Part of a small language model's weights: tied embeddings.
Each number is 500 + 50 x the weight over its row's rms, rounded and kept within 0 to 999. Layers, rows and columns count from 0. Numbers have three digits each. The size before them is the row's rms in percent of the matrix's.

# layer 8 attention query, 256x384, rms 0.19, rows 207-255, columns 0-127
095:461451458512481447548526443463454491477531487442454464441528539396451472525475549453548495605508626520424418512510421578512534460475525529471415523430448433511418537524502602512495534494460419493550482499486473520424504477519588524518541500501538493534484503516484512442507597550580543487457477551461474497531498462536480429442558448654560499516592426534552558500487508386451506372477
100:451491488486559425444527551532456553543500498455488522525565436601396539497550482590568490457491505422516449561564439604465537458568527410510497414499488424507540522504553549503443511541594519445490454436519558519483562530519518427480440557517501486474525487428493496575552524609576556459532356400452460511529463521462501497585499441501456447505497474576477432501455446536477560454440
097:450538458536471549505500499537582545487414432592535512534554440469556651562493473500561566487555514571552460613535524500485558439537502620551439451518505442549426469461443503527618509642645581462449449437525469565479534513478478460530457546497583485534530452546595564490551544530548538496484622468416446431542490504555459426487463439555499555487493466483439512539448487407461460492548
091:552428527447498413532457399529501452488461452536535638486565519460538563508457559485514488559441412502500497476450497563498586516517563535444470521471324465463510473490499415514492425507497532448446644495460491510502466485454565497525409539433517435458527547488492521493608520557515489529363538481506481457563527440421464548491491493492436500424493498536483482594506522466492540601490
248:500436448432448533474482439482482471447487497513583446517487415495591545448426560490532539512480399562557541482551511411503490467462464560404607421547475503467524495611458586461475464458567451486522498569484462499564464497435521542509554546566509518467600509455530581386549515466502506476519526557457473462493476429494424539363444509550464553599586470396464556468389546482500508431504
110:483539519561536621588491470546540518518494413520474554509414485521514460544552481414496527411569513515514494457406571592524416464450520480434555528468480606481447425456466419509461528529492554484589549529560500530474440367546454541422492530479484458575511511490559519472415490491441433585399501487521522486565408472445445531551537482485476536510410529554541458486537609419465456530424
111:470492506422560498454422470403565448452493450565553533488540489419499456480568486366560510649503496572469379503482528515520551527529501534558446543513526521471478470512470507540480553633387496470563487599561406373398414451525606512502623440430471526562440529476525551404453506513465564528547510488486434468400474474485523520469636526429486483497545434537541434494568508478461539510583
105:471423423557589540513547541569397458563573442493474408562461486470465482558444427466509483586569548557494454507491485471536512551461567420531523552449573490502559447575558564492497492433441409547517520517530472552415493499581600407479576508558438478463467467361448542531440505506468533568613480575514499529489455475587614472495479524392461511577450538472546489445554497562507470453483
103:529487459480480430417515505447476396483410492465501433466582504504567518512485537509477548394572500422514530507496549359455527471604449503545445479527571566468509438509377591388517507528548456517501420430457502452521477523515478424548521471468520445465543540549512564400586490480631436542479521539495503538451463529525489501506479490554555562497571470416433527488460554492455418489525
109:473499500378455508584497434536515430471459570600528442485518452461508476514469523506558465511501488505423465438513418402455567453566528578533495616530418515563394562518400531529592542540468439513462440504568462569542521535489519380467531473630525494448529494381491457478597544502565506556437396528491526446475444413509460518450444477540524581475495507479486486514402474473519556436558
102:518388575547530502463518552521569517587519457592494531579485509468591519565469550585480553430452532478514465511514467469416594600544471455504428516421513599609516543435532557446516488522504462491466485503439413563466494530459539506440522483503558506387508486541389533479521516446466488524465453565534482481451532536418527555523495529496472528526562557491515561444484518402487467454561
108:505552579454477444540521530559497529574600546440567433509488550479444511470641511434503494513441474524508598544512470510435454522491480427522487514435581515424527534524469545523458536425431425543596500558556487547581477408543480523509609539535547554550488487459396475572426485427418378505451482609553451482590539533488489545600488504508555493429514414532485561534512513530528500521459
105:556445491472511534497524516416395415501583498570466461562471528526468508514461594503443387518588597456387398438534504504472493463470552510484577522502435458452510505549467549482478468506454466489428482564472485547535457502575558513476496501553498483507460493430485476446483404525484560503497416522414474565477500451532542558461498552509521565497430489487525449505546522438462515417546
115:479504510512531443571585517531400540550479502555402443599488559520429488526494443513459526474371527504441495502516450512566422537492412428532411474445529409514460565501512514498432518495417497503489524425544459456460526549531545502479585500495392539516399460511472518575449482523551469432555439515438475517501536498488496536606524515416508466432520486570564543521668453526442544529428
085:476450536476450434526502485525546445477396557513438530530481587547506442576345550495536439506483615439497431400456541480495491469574456577442491536496488539571518519514458484555562551509345470469564513491520422403509537487488507506453516447522672566544530522495535494459489467493504436527429541600376443482528491470465481532512460492521505546483501502565541513549475451462500489480490
101:547427536504484601480479419448548525438368490498467551565458571488436475434507598546406533514580496543458511495514501489544490507433533571514532549439508533508466545466440461539494508563515529446473512377488491474529501609446419492523495500420500490488494524444576464526576481530560439497526531502504403569537429451499493411527524383455460512465473550469452486516589574516589469509469
100:512456447526516527548524484526457459568558563443442427467535408565548392461590511478490554568501501498543545532494475514557501433429513473465491465486427486449502411576461539516450418422532470570506476538477389509513532430448468573556485513567474488561482533425462535505415570506551445456463444525510554465533529452441466550414519492560539535483516607477474507557485539545523559476580
114:531471601492408496378500471529487502415465521487540549461501505527434462560551500490520482504504451485540450463496445501524546500559457500510481483566554514535554601495441518462469589491541541515522561415462597471566512479493516503396460528487525454493462513497545488529605504475583437532484505501558526466518492476496435476561529458592458490472558538571383479520495523505511601497461
112:520469469429587495422491492533512484428518456519450426494397489503479466511589472586543505425540468534452521457508512458493492514408536453372518508459508513493574530531582500453387484398468500596466521524356487531587526499439499580482449564557490451506518524491486418493469441457547497596508515595573427528542508497504488447481423524450505553582538520548497517420576498538453507486371
116:437489488595637567478480525458442554568617523517478427517481398573489597482471488496604574446509476546562590452498519431406553407541496449466591464522546483485486452595413540549440561438499438471491459503459486523470459456509466540496550513467503418542569496551549524474399538432421559554506549527470564491466522530543443544386427450596521540531516423350480531445384546411527512507491
115:495597445550485451560616508565538450552446600448495356443480471507438464510503537560423480444584605533490470494458494547533445397460501426465517501513594418431466478445574502567511446530486453542499519503475495497539519490483467506452507538565461422563491536590573461519449456513482479555571427517424432527451516463524452456450519534566645535474458599487554489521546533502433437449491
118:480456527507482473524508530461488500508479525478446463402452551464526447480495557526463458557562619407518442507452530532514449420486428480540426531524564623530496478497482464499457484430396472489541435498486409508475567468488543543491531550549498487511477485530485565435388470515479411421424565566506423576464498562471522539547500464499576561507586567579597583496542416494400429472529
094:557519487491515600483486497527537487540509567475405488439489531539507456436427532527531516423571546480526608484478508469552411434505537454519571465533529549455504438491539556515474571518465488484557494531488459469545462410536472518530441541555499541446506573514544572502430447496341432496518494541469539647551420432517550466504489442489564535491573544531501522512502480540491439552512
115:480419445541544463449568575544389503528446578552456470552374517509603468473625475568556567483547505521411589549535426556599466460423484452555431508503581519510554551552442592492548505571502492498507442486403418553484552527531526586483505473501479523430421469554508545513432460527544563435570448517451505540511506545465506508500518512429518409507456594539465444540573462547480523548436
117:545559501567472594460432509536557529468576480621502575569443397570508556435523468462485482494491418573504534437503521543503479538529473463461569544478495510473472493526508563580546448481579524472472454450509523549609457506524482451489414494449479466518513456457549534550504535446408594478509495483518538490572508493564457521446570479519517447451390487432516408472376505462477463529484
104:505544490457545361506464576494505539624478538519493418537428471427511561523523558599446500385539542407467449535495603561516445547444524477557398492487506449385499495442581575534491526526431510524531486418543433425537489448494561511554494411518524491595525483474508536502490407535559550532436403450509489533484499495468448523568508547472565527469481532564620463601604531473507503547463
107:444522498610588464501539509559482532607452419497509511536414503479450560473595435572412604474381427485522532466596473593605507544475524477453500489574523457463529503431527496528483500513539515482509506368462541606598613516493448453538429536445453506544549551461448493541514415490541471456437529481609506466521456529539451542558559446462558418470499566496477432481588560515559501604483
090:447502484513548526572506522578538591489620534521511487523558500494487553448620472508492497497443454528490531486500482523471502576507537434484544449529434531522458540485538479581510467511537518544505486490527475532391478537483519439586481476482508474478454425453572434574437508486449517472463455472599481449538517550491522510552552564477526521495491452536606423565621650556578530570540
100:540431534570525579506437416604587528528599454508403501496513444505485465439477526453365508567524462542477495460487537420499500522474569533447543473522583573539532500588547488607498462479425404504532498555519453558500399436619519469524514359525495582545551568410431480441435428469487543378465480569550397538440559497484543526464516552457489508490505451558600522413553535508478472480571
085:523432549489588552498480485464472406594527606468465451450482442582502534460508493496520510556597508466488566456481546389510516469416510551562487553531515537523480515586428546501451534419428490576491518536490390463555515459480508483500503554580465542512503551409465578516362482403550513441525496519438428479535506462540529485506496478523462542529499517435457491433458505579528516585540
094:417519498503538458498499568493422514584540458593479446525495546500431378521554481590508448479475514491509436491420553520504479564425513452546399500505525501493487420520546425484439501570505523493579420506486637545492508503487550445477500507468452518473500445489499481471476485518516471557539478440529524527454400447484472486566561511554450597523472489453590525473589374546492495480457
104:537462547423435444486521545468523456481380553529611470426506505481509536562510559545436461460451535470518513471496454508520490466535500495647547407502489484514546500505468524477563499564449459494487497401520512428465549581458546511493428458480482599430554421545618512524564478561524449460535457371510587557503444471510453469495497541480514548515491445534452540576506399510592594491529
094:518510492548421567464491381474603472459409463574559490387487463426544474568399463458573478548497484599504405453455541557441529454576492539400489429550477519538500453496557525527497525552523538437457560521626461470490451440562460459394472496491534537613567460466568612511573528499512494542554514503546556471547481532522486391416518406521513494453525495460441459507429480382589498478523
110:495612492527553548483527585619452498530553491458495510523597492598505531461508524522491416461467504476532509436449472532421521477464483451459568467544571459458528510541586471534490525442501426438542532518417533656567489431535447497506475535581462496445560449495516519471508554477397408518469486428489529573548562453474565485507482546480505463533488496482618475513518566530447424560546
107:459491439482524431495560534517506447566456506588522402528531473511568429508598473545548572429381526481519453550536453561426491560445482493448532442605495555468550523543554521530582477504487526557568472446458529560579538483507383575490524509466516479575564483447462567455513491409521486532457486498509570418457427562425474522554500387486403567460501466426404521498458461490610505428505
094:492563530500514396491514546579543579516548535491451505519565545540483563434422534465450397518499536504518612445519575363471483501500431517543575558490521430439484468424540442525528500432375411438499488500549485556486517481589522502602533500496468521518473463580458500500479426488442426500499530531507449544460499469500574478498463555414480572462450503540666503525578570527413368578532
112:435535542551458438496500661445507514479513512448417476520522460542524513511506490451572516502541577434442458538407471587513498485481544447595384495512492473466531382530511517546557510550523551534529413573571597466464460484497567458545440448412554586517388477526472552464468436526540501362358522514507473453524512593501484531485517467583567526499506480478599559614545468478483561500463
098:600487550486529511559530479495464508455485524542484507520519543519476546400436484496559461438424439425477562473535441462494482464517470559518493497556511483515439536574437457412514445383307413504468558523530488533447478398461568508456568439527525530537504546526481564398510442500540504511434444531498497514484529503380485519538484572428479481473532575537514523523537579533424518542514
107:530449442415445505504519499515478430455574541517528451538532575465436571393517547457487516518496487615537530492555434549504487507439544433372559465461556487483530440459538520531576462450539515516476574511454472611508507478590495464505526628481545354374480544517469442547569491497502493544563503539539491496504516461527455391484480394453496518480475572427553411503492613557500462461440
099:571450439486530507499488536429434531618476437438484446562436583454483495619487587491476456534504522432554380519454458483466430533499522463541417594418451458400495493475577563478503545539489446549440538520418409482513519554502526546545536483450442479444513458440530524486529592504505418464544418581446518593566451426506452541532460530485602481540462435433497586433458549448432428516514
098:530518499512427560491510477521516485488527442475492499434480484562562553561445465408532459535410461546581518450487399505520563418495546472497492494550429436537507543490406604440562566482502508469491500510475596537545462446576531548471553517452587606472521435654583539515465637483499532446512457427488610495579476521537427430510496462683515520486577487581450520451528413430481525412532
093:536467550465452536496517436474449501529480612547582438504473504565528472487465596534465534500532492439461556432550517466489439389460490558425546446502505500509482499533422461444524503513576454522507467545367406520598445429408469523522552523610529450458493496479511490449487518468581464567466517516387481534537440393530488553400495454526499518573546561416422450527451569494491494450489
107:569565420546487492540570476479562516570524515559496486484527501466558547574535479551460498583500487514467413493548463499487436572445504438461503544403496482429571626520622507521494476489477526477485515534536511453578509442441634627488472438517464432455454417455458481472539468575556527516508491585525523515529437457479385512544504569495529437564454472485516484472580532433473470511471
102:549522504510578560492465460579453477500488478524551631539441547461533527430412519497439454489496475491479510478539513503562524535515639489510621515414522543496492540512558451467499453555477474431568592439571530436420439466474436535501530434550452525486579447474446535571532517513348586499602417504486510575404563524400485531518473452476433467494511498466495456409501553510521489503496
107:451380481499414503481521436431489440505472455573512615494550540412472428502462534536534530553475511547500329461454464487522550615456512489453525500468478509585469560511441411468524418512438464512497546486495566525461468506393539511426586478535591440493474487524494467413491577606487549557557455434472458504358458520396508499577529530449414430508507561598578490550489416425468464447510
080:499491617460505681465394522508458494476451435625522492561444536505449550499495483624467499389538388516489489482479448417497564521464426582574511600554503554488497539477419517512511558510493551520456497444540515512548456508468447465524515521451518574429564486464464476496505463444535556533457476368500438444515482539442476595521419454444477532571585472487562532507473416535493547531429
114:548445511538492620507567435503410551479565438533510596505439490500514545521529420499514568466385463576533531514484448553467506454488564456453451478466510565546529546528517499480570436593590576432539509471535558625459479509531439475438536491412522530572482475510546531505556441542520552570624507573501480473536407471537442450475459419567454350488436492535427483504482358483482533475470
105:541557477532522507489567505531525453532430442585465534623517536521485482534493513620452474419518515498539538512500501448482527546564474535577468544553510488561468495410489515474575450557538469558406443445528542592539492536590417369472491538479600513468483450492482517528538511522500459439475431495411568505496487570452434614475534497522497550516567438482515602471398486524583471413578
088:422434509494524520568407503521483440484467513510539462548435428601520537557523494492663597438583527543486487474513505566563529487409514452477459501581475466507559421564439502523465554527456537496615469484476437514526510464472552484426460524564528554480528503432454489569508584422493474472436552502501476432599416445475494477476531532538539457556492492507500465521464509498578559520412
# layer 8 attention key, 256x384, rms 0.195, rows 207-255, columns 0-127
137:515487396555488442477570462489506480503514469527449555561475411497523410401444568524565412503573510517468504428541492562632434517392496453518508478474422372538410529587537564464463496518471530408474485568448473548437510545491617565456435541530544476432495482424467547508545517520590489442540488582515480519393405523518460487624508532482520466582454527526519530549536537474505458472552
104:490479537582525469478429410544522511431477424527511457441461426453526495521446426492432544492589541521528463465537466549461563504596515488470530518522462564521571557521480524515558522438504454510492573466519428564572557461574500456408557463450472415554493496464445488534455530528495542540481416429528484485480537498416529460451471506578483471449456428523485536522492444498513482433450
080:438538544469587448448445531603465493492422483509443533578426435459434527476500606472486401555497537464499517540518577498488504537420509504431529498453458379472499400486553516540502513435484521443611521496452433491571424516532543559498449511505515485456496587452543448448512365527548536509395561450551490543451465539503445542533562518454620552471527529552518494484552439488566496597510
141:568484521432507489558484490547424481478446455520546567547491456527474551500451421390467480589519385547482517547487399537439555493593466630444489499477544514533481552473382480475567530511535506487560599433545508388553469536526414441465629466355483448456571518502446484571555471488521550541565401432481500504473570481529444449538552459515458470446423489569506448549430460411514539480412
052:473377516544480504516386532466470541471432572547453499469564468475551505515545390449562567513524521539407458506559394538479512455540570503446589515522469482485509473546503470448562473575498543581513478534549544483596591466431491438543541412431499458466465345526402516550540465492530493490510456483496545425519532450452482494511492469540478457520456468538522516534520463533507512464474
099:590522521489525558528437500467551460489436516472502549503504501516454534490525537475455521481530416491509545414506517502502542447607492588488426445505530557470554372496509444579558458476421422485572456507510475452547548537494461409519463513487488584580553517504531488469435503500432539560510532466540538603519468511489448546530450502508528491542483533527521528523557549471514493476564
093:483546547469472496521505541461519452464504526601525544500624542515464440491398512429460532505489542497453433589459495586481438459430511504577493475414494602434447512509397433400517527430441483524555512548500504451404567501529549477489469539442513500491465477461428449599623511505552537462547535513570482511495441489536477462557532470580450430583415525533494548587560465445515506515525
109:484440371481473554482500515447560498503507540423481564484513495479388497534502550520436513574588461514437481448515449519505430441570500418494453540406501530469444521634483564480437462435412457514530406521508496496518488477551578542492472479491508561522431429594433506553552587550480545524550455626541511452548437550484551510512559464566530466483490426534524516463575469458500461480463
119:489576638452423432507571473585405509468486489498602486512524465553517522474515524495636440524490519509538509528537535439537442473451487489514481527580516417528538425432574542360472478430577580418474489489527564532500424556488509487497498549526456497479525516521549529489451462520481528429494507509536490389526562416581583521458509431628445539544491486545434420412475535510537502576496
058:440457522539479497594487536529474486484496521558465479481512476446512474499494373466582574473533474499503436444524486540444555437534465412445534548550411471541480498527521455441613584512566485506513498535538449547417529541451445382569565488430498514472508335540534565557532545432550524517497416477527500367495513493546486492440454427475464528502433407484539533555485551596550496354458
102:553549392426530578537509465468540495520544454589538537553501487507555431440614444614543438519497458492465469461541417450396576527497541477419484525448472473432479556471453432475417505470564427574587478484422534555396486589528591538575540563513446478448478503401497371481445465520511399443486455587478515478437568510472430496478521510451455555475580458552495488577567449476438474557480
099:447562478457412512490517540503548531482564518421500537530481466545444436476526496427524552487502513420397449468510490638513474565372461494556462558543528533418458413481440480427461465397541552561483492568549424502542530514461495524403490517544522570479473465481475597486450510462439404411538525451487522523521393557631606440574586592431572495512536536417550515520536583469501521496496
115:493414513585481536469522528509538424493486437549480497419472435531535497527530637426524492462462493511471504468488479390591424488540520470552382612475489426624441507571599576550524464522480558524426460429459464470490471505474558523491514548507549472430405447487409514434500542468463560476504506492465401440392523518548543470413453525547473496513481550568512531455493498449510526417481
092:587380549549580462470528531455494526510460583508410561415557473407478431470520570414577463461566490513396464587580442489485472541459455432500396545532419474510524558503509524493500453441513546519441446590480490458515521500492547527495511541526538555355514503423403422472604477522604509444524427546519546592524490510507547459465500481523484482575496365523520503501477563476540553455487
075:540520522500462510499596542458453432596551452521464424585576494532387462552474545559465497548435556492499530481513550456511524500470483504545549424406594485465428471480465534463443518545473506471489501477482559510499418463460546557426476568578528608513502571470486504560508423522577572458469554544551495513506471547506570511448509550475481433530526467472545514521473516513533589481488
100:522573632467543493562428475534505603515528506435444529497428489508515461535449508432517438544440407538504521518464558499539552554379539455492509522522419516480507509551603465540531564492459468483543515517470501439563477525478543460456451556589475448484501553467513476519465508496532509449567532450493546490437478389538473454536434519403475490501465439599560568495546604597490404559506
072:443468409539503557423645464517493439450513518489498497553474559471516580459494539567480412502537536439532464519477565505632519452377518510561448518494444467515487505453524531468459491474459525508383452596421432538451460490529571563531473531533552473533488590450534538559425466534536448479518624557475466587558533456518532482497653474411421540522581524593477489462534548557454452522513
095:506507527429448436513483467498497489428485389462489401468490469530476545617415426474486513380532485551510605453433544484396489558558484537512454512554494518496547597465541458524599497470488508431486589403509499419501472503516482462368523532417456525466543466615496558514538559510469524436583434432474483440480579437491454435476463444587455489440514518492474463552383559422547554470450
101:511497438504548628447599499496546541473493440474454475539421529471654477555523513469454532463507495492497541460493511529672412629512554500563530595457509455548582632554512488512400490466474533548555469482472575534497444538588541605521452474515515479586391462530413480539429534502440474492491447471463355538526470443489449453466496516428562416491551510539463452483532514507457489525461
096:474449480536468523482501513541429484469567519465569491550499436420529573494504378486463513462448523440523504546529515452551500491602503432408517469514462543549505575502476447441524496557521464510551482522478477504528483529458549483511544503509440506484505462448525420517477475508378514539548477487551564449503514466549630533560428481513526459476411499539496537430442523429512438488481
103:490436479567466447422451544469405572579550542396455521538497525466495499498511503460446476503420500501467569447448451558634458522544452418525506432451562489553410503571552526456470492542426513457533434500498498477455490447492523467518505466501547521529426520508563490593561523524504593527452448578629490476476503560546548470481488459492511434528476522561502565531530509484518579442417
092:377395509467469528450525519425525478529416499597519536581522441495458486502509558522600516562553558470476470423515471502449519540432509463422496560541448420439450428535618539530359541528518448471468441518465579561480491518494479587479505503533572571495511493487497520466489483448513435497418525543520531432543430465579511511418510528458524489579622440457575525522535536537444567511431
096:411535505472580510452473472441549564542520554444531583485470522477447538480465528519446444453562507547506500507527508543481431462511639427532542443582509541479438475515550512554543520455404468455510437476579511503539447502553454460542462454488494505621501526494518484532462501524490475533499611426596628475489521465537545453504497526491477598443495558531510505575583474548508446420448
115:419398481474521427483545490469507514459471473498502505574445417481664462535581561489457457438398550541537545553483463495498445518516498476504439567469543502509469557525588530566467538385510502433517428511469500601487465540514543478547577488554582583427508545455445475439465533512579485463552509597532525452371544480499496493441498436541481496548541513511477563489555485513484509341449
105:433548604500562451521437583550536486487568466450640475559429495551463564481537445398447462508476526499516496614464517509558453441550465431539452489453539497555522458418516454569561475471552487535517530500496488520525567502502427529573622448480431477486514500492586487427520463349430552481527444409426476442438466501511509504459414541458521566555393509416421540364413519485495442519546
100:469534520532414448508483454514506521434553524444467490524487511568535452428549535506471546455464491490413504463532518614491548545589482500523550439544534517524484467489507524496517513516456418515545477502524529558528538519537486463487540470522592514534391534501423588584488482445515425450450565528558453473424498582456507482584508607429559512549483473532500452563565509453502532429512
105:563467522500555489468393470426479569421444566488498455528452571563502552551578508474511481444490529510453562422525489463427521566610526430484378505582598545521526559460479459536533554486428438427450449532433479537556561533512430554500494448522460404497501482517568495513419503494455560469533482420453500494445521462495538462482425521551514474603487425499457468439489513544493478418470
068:546430526493493527535512398440451529490467476533482607460496533473558505489543426552453601481426482468583537534552410532459465446426497534447528403486422569510440528506487498479532472478543434520467525614505457502496479497479469471535422478463576498460545426487571591485460481469572493469520428528431472443491499495475517510497488546468493512498499536510568509469455595522523482425565
112:562475489506407563526572519404518609604473451497504548526427496513491445533492542596467561553483523524465477483469492492519466440394526562446445578482548439382437482531544566481450513524474476505509499485528503523378485546452572574467480545525602510535393441512467528562530494474523469432464471587553514463394514517412538516454504523503524498557529486463561545546555535582524513527561
137:407505412526501454465488451542576501539559542531570441540490457501549531467533600560505502499544583503540495454470572508561506516436544449510456564535518384434524483549563562449447479513489505463430435563485467516420514530529543619557400518581479452538538497498618530451474598540467554472486637522477473480532446509493504529456545516439515535506525453514542571488560673522550433469506
092:556435590503442519552514509484531544580439443530591562500521469457530475492504486474510511520589474449474570519577424470578508489602504523481453585545515530509519535559433466439438480427481489495476458479553526502604456398539422467456513502412484541507525452535514564485562560512552548538454429517459493476495446565528483528408402553632452430519525403481436450564493519605474544506433
105:497568623457561539474471560482468504558552470574611462424461541509497466527408441409572355561428463498569485468467531408468442460602480463575540495582476537561507521537474481551495433543478500469482474541537541436491551476531397447483552475429383539472552483503538416473401359483481555508520448506556487402513576466450600538414505481622504501562504429493462497438403394490522547529473
142:580516413556466524537449464455516468354492513532532443515513503569469486399498504473433476473529483507501471440514525493455418442595478522524560492524495463416511550366431477534600456560496471459519496524478538458448491491512508533587447464516464499589569496492592473483513537479432482483474519484488609520520521592452454411599552491469449557503483474542494476585457527519555489511577
093:540535528585497457524505445563494450505536433543594474467447510563502459540584536548462488529565489462461561454555580398530484517521565541464441547511537500436415451465525517602511433484525402553434514486478484539591458390462498501496450506468495526418565568469507603416394514486505363475442521412416503523533468633546569549558494559517514495425574631449496486494476491487431482567540
095:520491484562390574521377510525461503481523448429522505538511552525498471464595511491437510457418537462504484537536463453626521541458498484572509520495575586512504426563483495527458481508435513551380392473527529520536594495569445516508436413588487484534450473551576443532499508566501515541505480451425484368544569415478548514451491543413470474511490491461438562477505453526494539525517
101:532547598523478437536530508558493514517415540609515521568488459525466476512516552439505581457544434453481592545518464487547499548565536478500458433503582464501457456476480576558485516498489440539558488365550459486573492522463542467545507487536527486497443535491506515498558483559616512476404462459438505508524485566554525510463483528536593522481478454545548467600418528449494620477515
110:450473517413502445428431564486521483582545482533448577570486514465494504514523510506539547513477603555436490471554476512501524503489422460451510441544458467462529531556491544483444565480445489446580460525489453435532510503577511413555423461488626584526469474433512462511506377487602432505437537555531586464459538493414486479379549573551574476549578489517600497560568423590537555442501
091:502560488524514522511585514468508437502569411512515500489578455512441516459528502509544527654458470541532514490528479540527537523425535489550468436430476409557504526469519511549412470483494536584503556517535515492433491523469515523411482515425545531466475637511409566504458514502537474414473520582522415419520440543572564559522515441436387506546444555550435511577469581427558569462557
089:439478500541419548407469532563455504528492578474517596479514449551440558486538520398485479508459467464448456497461420509537520565428475459583555483522653443434506528571435445499475499511452427463415466424525492497537484540490615474545494467546500460524445520522521452500499495511471603496514536523384361448397436410552495469541457451527548528534496518491532472484617386522469524524488
089:546566487505454530468618426473471517524492440482487467464549479534479355462446498552544457517584465553484492435559499570551428478524524482555469502503426482608557476527531496490369449503506445466506509514459601605496573540514532459485539501455522429404471503420442491522520564509482371467516488601555487508540368466585516452518539494500404537520562540467524475535531546581496384451528
093:485565530451514521443565475396429380549487470450502471494562493434439481554428457507503496477574477474638452545563517484535428432484481581598550436489513509420513522376469439503544504528470513486471524496516485522507464524651478463507533545489525552470530452498600457484546533488402451505489490556525561596452396394590529488644464512537498510497523547452535453564504478519586500413448
079:472533426510489462509606465587519507477518509476492471487431422510531496477502515507568457523531597444575531487471580497519512452378563565499522584525437407559449436461590493579465451501496546518438532474385499502531468472434521562405530514494476451472490627511485532505367500516447392460482636499520517499532514483646498514605501515414433519452601587530436535431519549528506433631532
104:513524437528495470533492510517502539530498456402492515454495519528515384499523476583446541463479473551435525580524468509554533531522538509530451468469569455489532508512502484556489490534448385530551535413548521544454608519539495486561567478495525428472441469397457502525509600475534475481561403573532483466521533468448403424496549533489430505509499571432455533558625445432514482440573
096:603513510497490505580359442575461488488550534509568399481497468494472515464443546448410430566524465540533538510507480500405555469475514601477524512477510629430478507562456468600560447509530555519516550526540551497473534496464462432436511449479421485523535495480499499497476582541392546597537502491465600464483489574473550541596478482483449461411441502463502526499504590480486502512521
105:547451525511472593621433577450431484533460418556429436457565508535429468524435536532507503517356451462561436550544473449474498531487476507479463485393485495510474535473534517450518542529491562514407478471506549523425482559453589536406469529522498539471577534547453549496559541480500503474526472545487544440537500499558469553478430460467412450507480474514496521456438476462473519482429
057:517430518511504450597320548487560538507449532540456442478535421465611466515564404463551619514503497559483463443540405577412558499628516433401550504515469519470543492521495422458559547539545507556568472564569536510519558512514447399524537445430510460493530338535535513470512486499457463483515401448485516471441509478434458523484444449523525483472436443465512517583496588512481496411457
089:533596486489441511523469455524481496573524445433487538455415393506451534426499649558432467463535461528495459531523516431565463496451491547469526544488556460471512467456370459481444440439476532569428538552594524540496499519465488499490605461413474400427449613495515482472459517536444487524484477590436507454500460602498512544544554436529530492507524486457408516447451449488500462530507
096:462422472565510435467478488499530502490451484527453499475536468505433514505478624527489418501546561593516566463532538492492460430532496461491384568493478516528505451479541513554490454443549545410472475406476514552466476484434521515426454456559526443427505464489540503473568522507480438488353494434466474463457486483500533502455509536609459574428480482484584487510552489585546488463473
098:511507449477478490427578492445562496395575592425507549588522487457466595491485567533614481417490502441472452506485565448466492481516529552550579466485585502475470482519400480424528514465488457524521518667448475458498551501596493575524442572540574455599516553521466552499449511544488592437547645544590510618532454495486523487530469523427552519577522532487461592462538575534523504574556
# layer 8 attention value, 256x384, rms 0.2, rows 192-197, columns 0-127
098:595522447571553448577479480545567539499469467575483481489485473554552499498575483542489521541500552442513526525540435520483482492488422490541518484482549513482451505403444487530488495587520506545582450452481514504476388409461541578520522570452492455454494518540516492574451515506425464457581482475446556528503490572560454479498501385581527494557464463523523466402461437510431563414468
087:492493566572537484491399448473445448492473545558467456472483510485528435529475502480438477512455544474525433401620489611504543476409482459509451545535460424521521557474537453541430469475495390594483500582518420602486584526477456524439499476511455558479454531498474562404393452570459478523564437476468529434581481456505490497551485432466516407453358493515432560428515504498512508552519
091:465495507523413486568466519554498531519586536513448539527468505508543556481452531549448453578460543490500462452418482425471528485581507561537504402541396515392596505486516493472427521559501560390569426541452563520520509532342511575488445402416502457544471536492508560531579482488545503461498500591510527503500479489439569478519477515525465397451437468458492605522511538492521570478457
089:453503535456612441498463418612509568474473512535479407521525466482511494474517469493427528481494435542432555528484491550454519496418471453506458511422484456422500546404527562479477558567458488456562488426456467614492581453578540529511541551463470502471481495467486519517502357474457430417479405557415552514524540499513420595532596425478532470499436526532423580463523444433429580462517
093:519543463530494482458452516511574484442409518524558512543510477436437532458485503541542551461521506476513579546476514409591472432444524535534560531499462535391515443506466448566419470448477506434509496458518589497486479487437518477519507495561452627547477500482445450389520464518534558515474567478600461523432547441474557484626492548486565555509491438507489526456543524439540494458518
091:515471485523471447483520519462509524590382496458502520479477572458496423529438476504469566469456514472455403563482561496489520519463442539558558526457503477585525481437514546504503472462546554558459546568505448442519521477415480405442486482458575537457526425490558473451449443550529528548565383403457477492423535550493469556479449494460465469538482412507522516465591450473500489516510
# layer 8 attention output (transposed), 256x384, rms 0.177, rows 192-196, columns 0-127
090:462565474495566558567475489585519413575532646528577482527522468507533563490578559557356491486577438563551534559541403481510464476535559554456525516531456462551423403595564459511539472470482473528426447455420416557528541433479447492581465469462507429433418513563493517543457473490473536486388569529529530570569434494588463465395511539497439610459439486445501527524507550500533504541539
087:540495377541567499486560541458562490532548549494404495482543442503460548545406518499447442585534442615474454570497434429620460519511514562530521544482591557501553487531552542538586502552469482430477506467536476528568513506459474430457463524438520532498530542579455528614551460532440505468508470499489434519514461534541424429436536474460505444471532534552514493472556455500520426496483
086:561440495509509501520494453452451468500421423533476536493465481477557508458466537554490404507504517465363469476470532500542484461501521526431539477504542386485591512540576503471430484532483493554544500540615578509486454515547420493505533526523555473517567516547498467438502524515493460591503610530524459427493605425498537501473513501570527442528549541545488532536510506469558468473516
086:487461427498493453506535515521576457553551434533492495514567513546539487517510445495544494444535546554507494395553472444451595546449434485497558478581544466558469477592481524561514556401434453545546511515557505518522569481524477480410450479550449486501541472498523434491440583539563432593505556533524544503540614522564516488444556537553487520457419511451441409520497514434500501436552
094:495452596448426470484568571563511483467440472536470465444543525454507495528520540498630409487407461623417425488447527515480458593506460518543390440510533595518512520553480492520508532530508453520536451451523476525487523484587460474466493411406516548560508451485450492529542485441512496539506469487538537474447502537484522483558520533489562549477438496441517499469469415489481595483492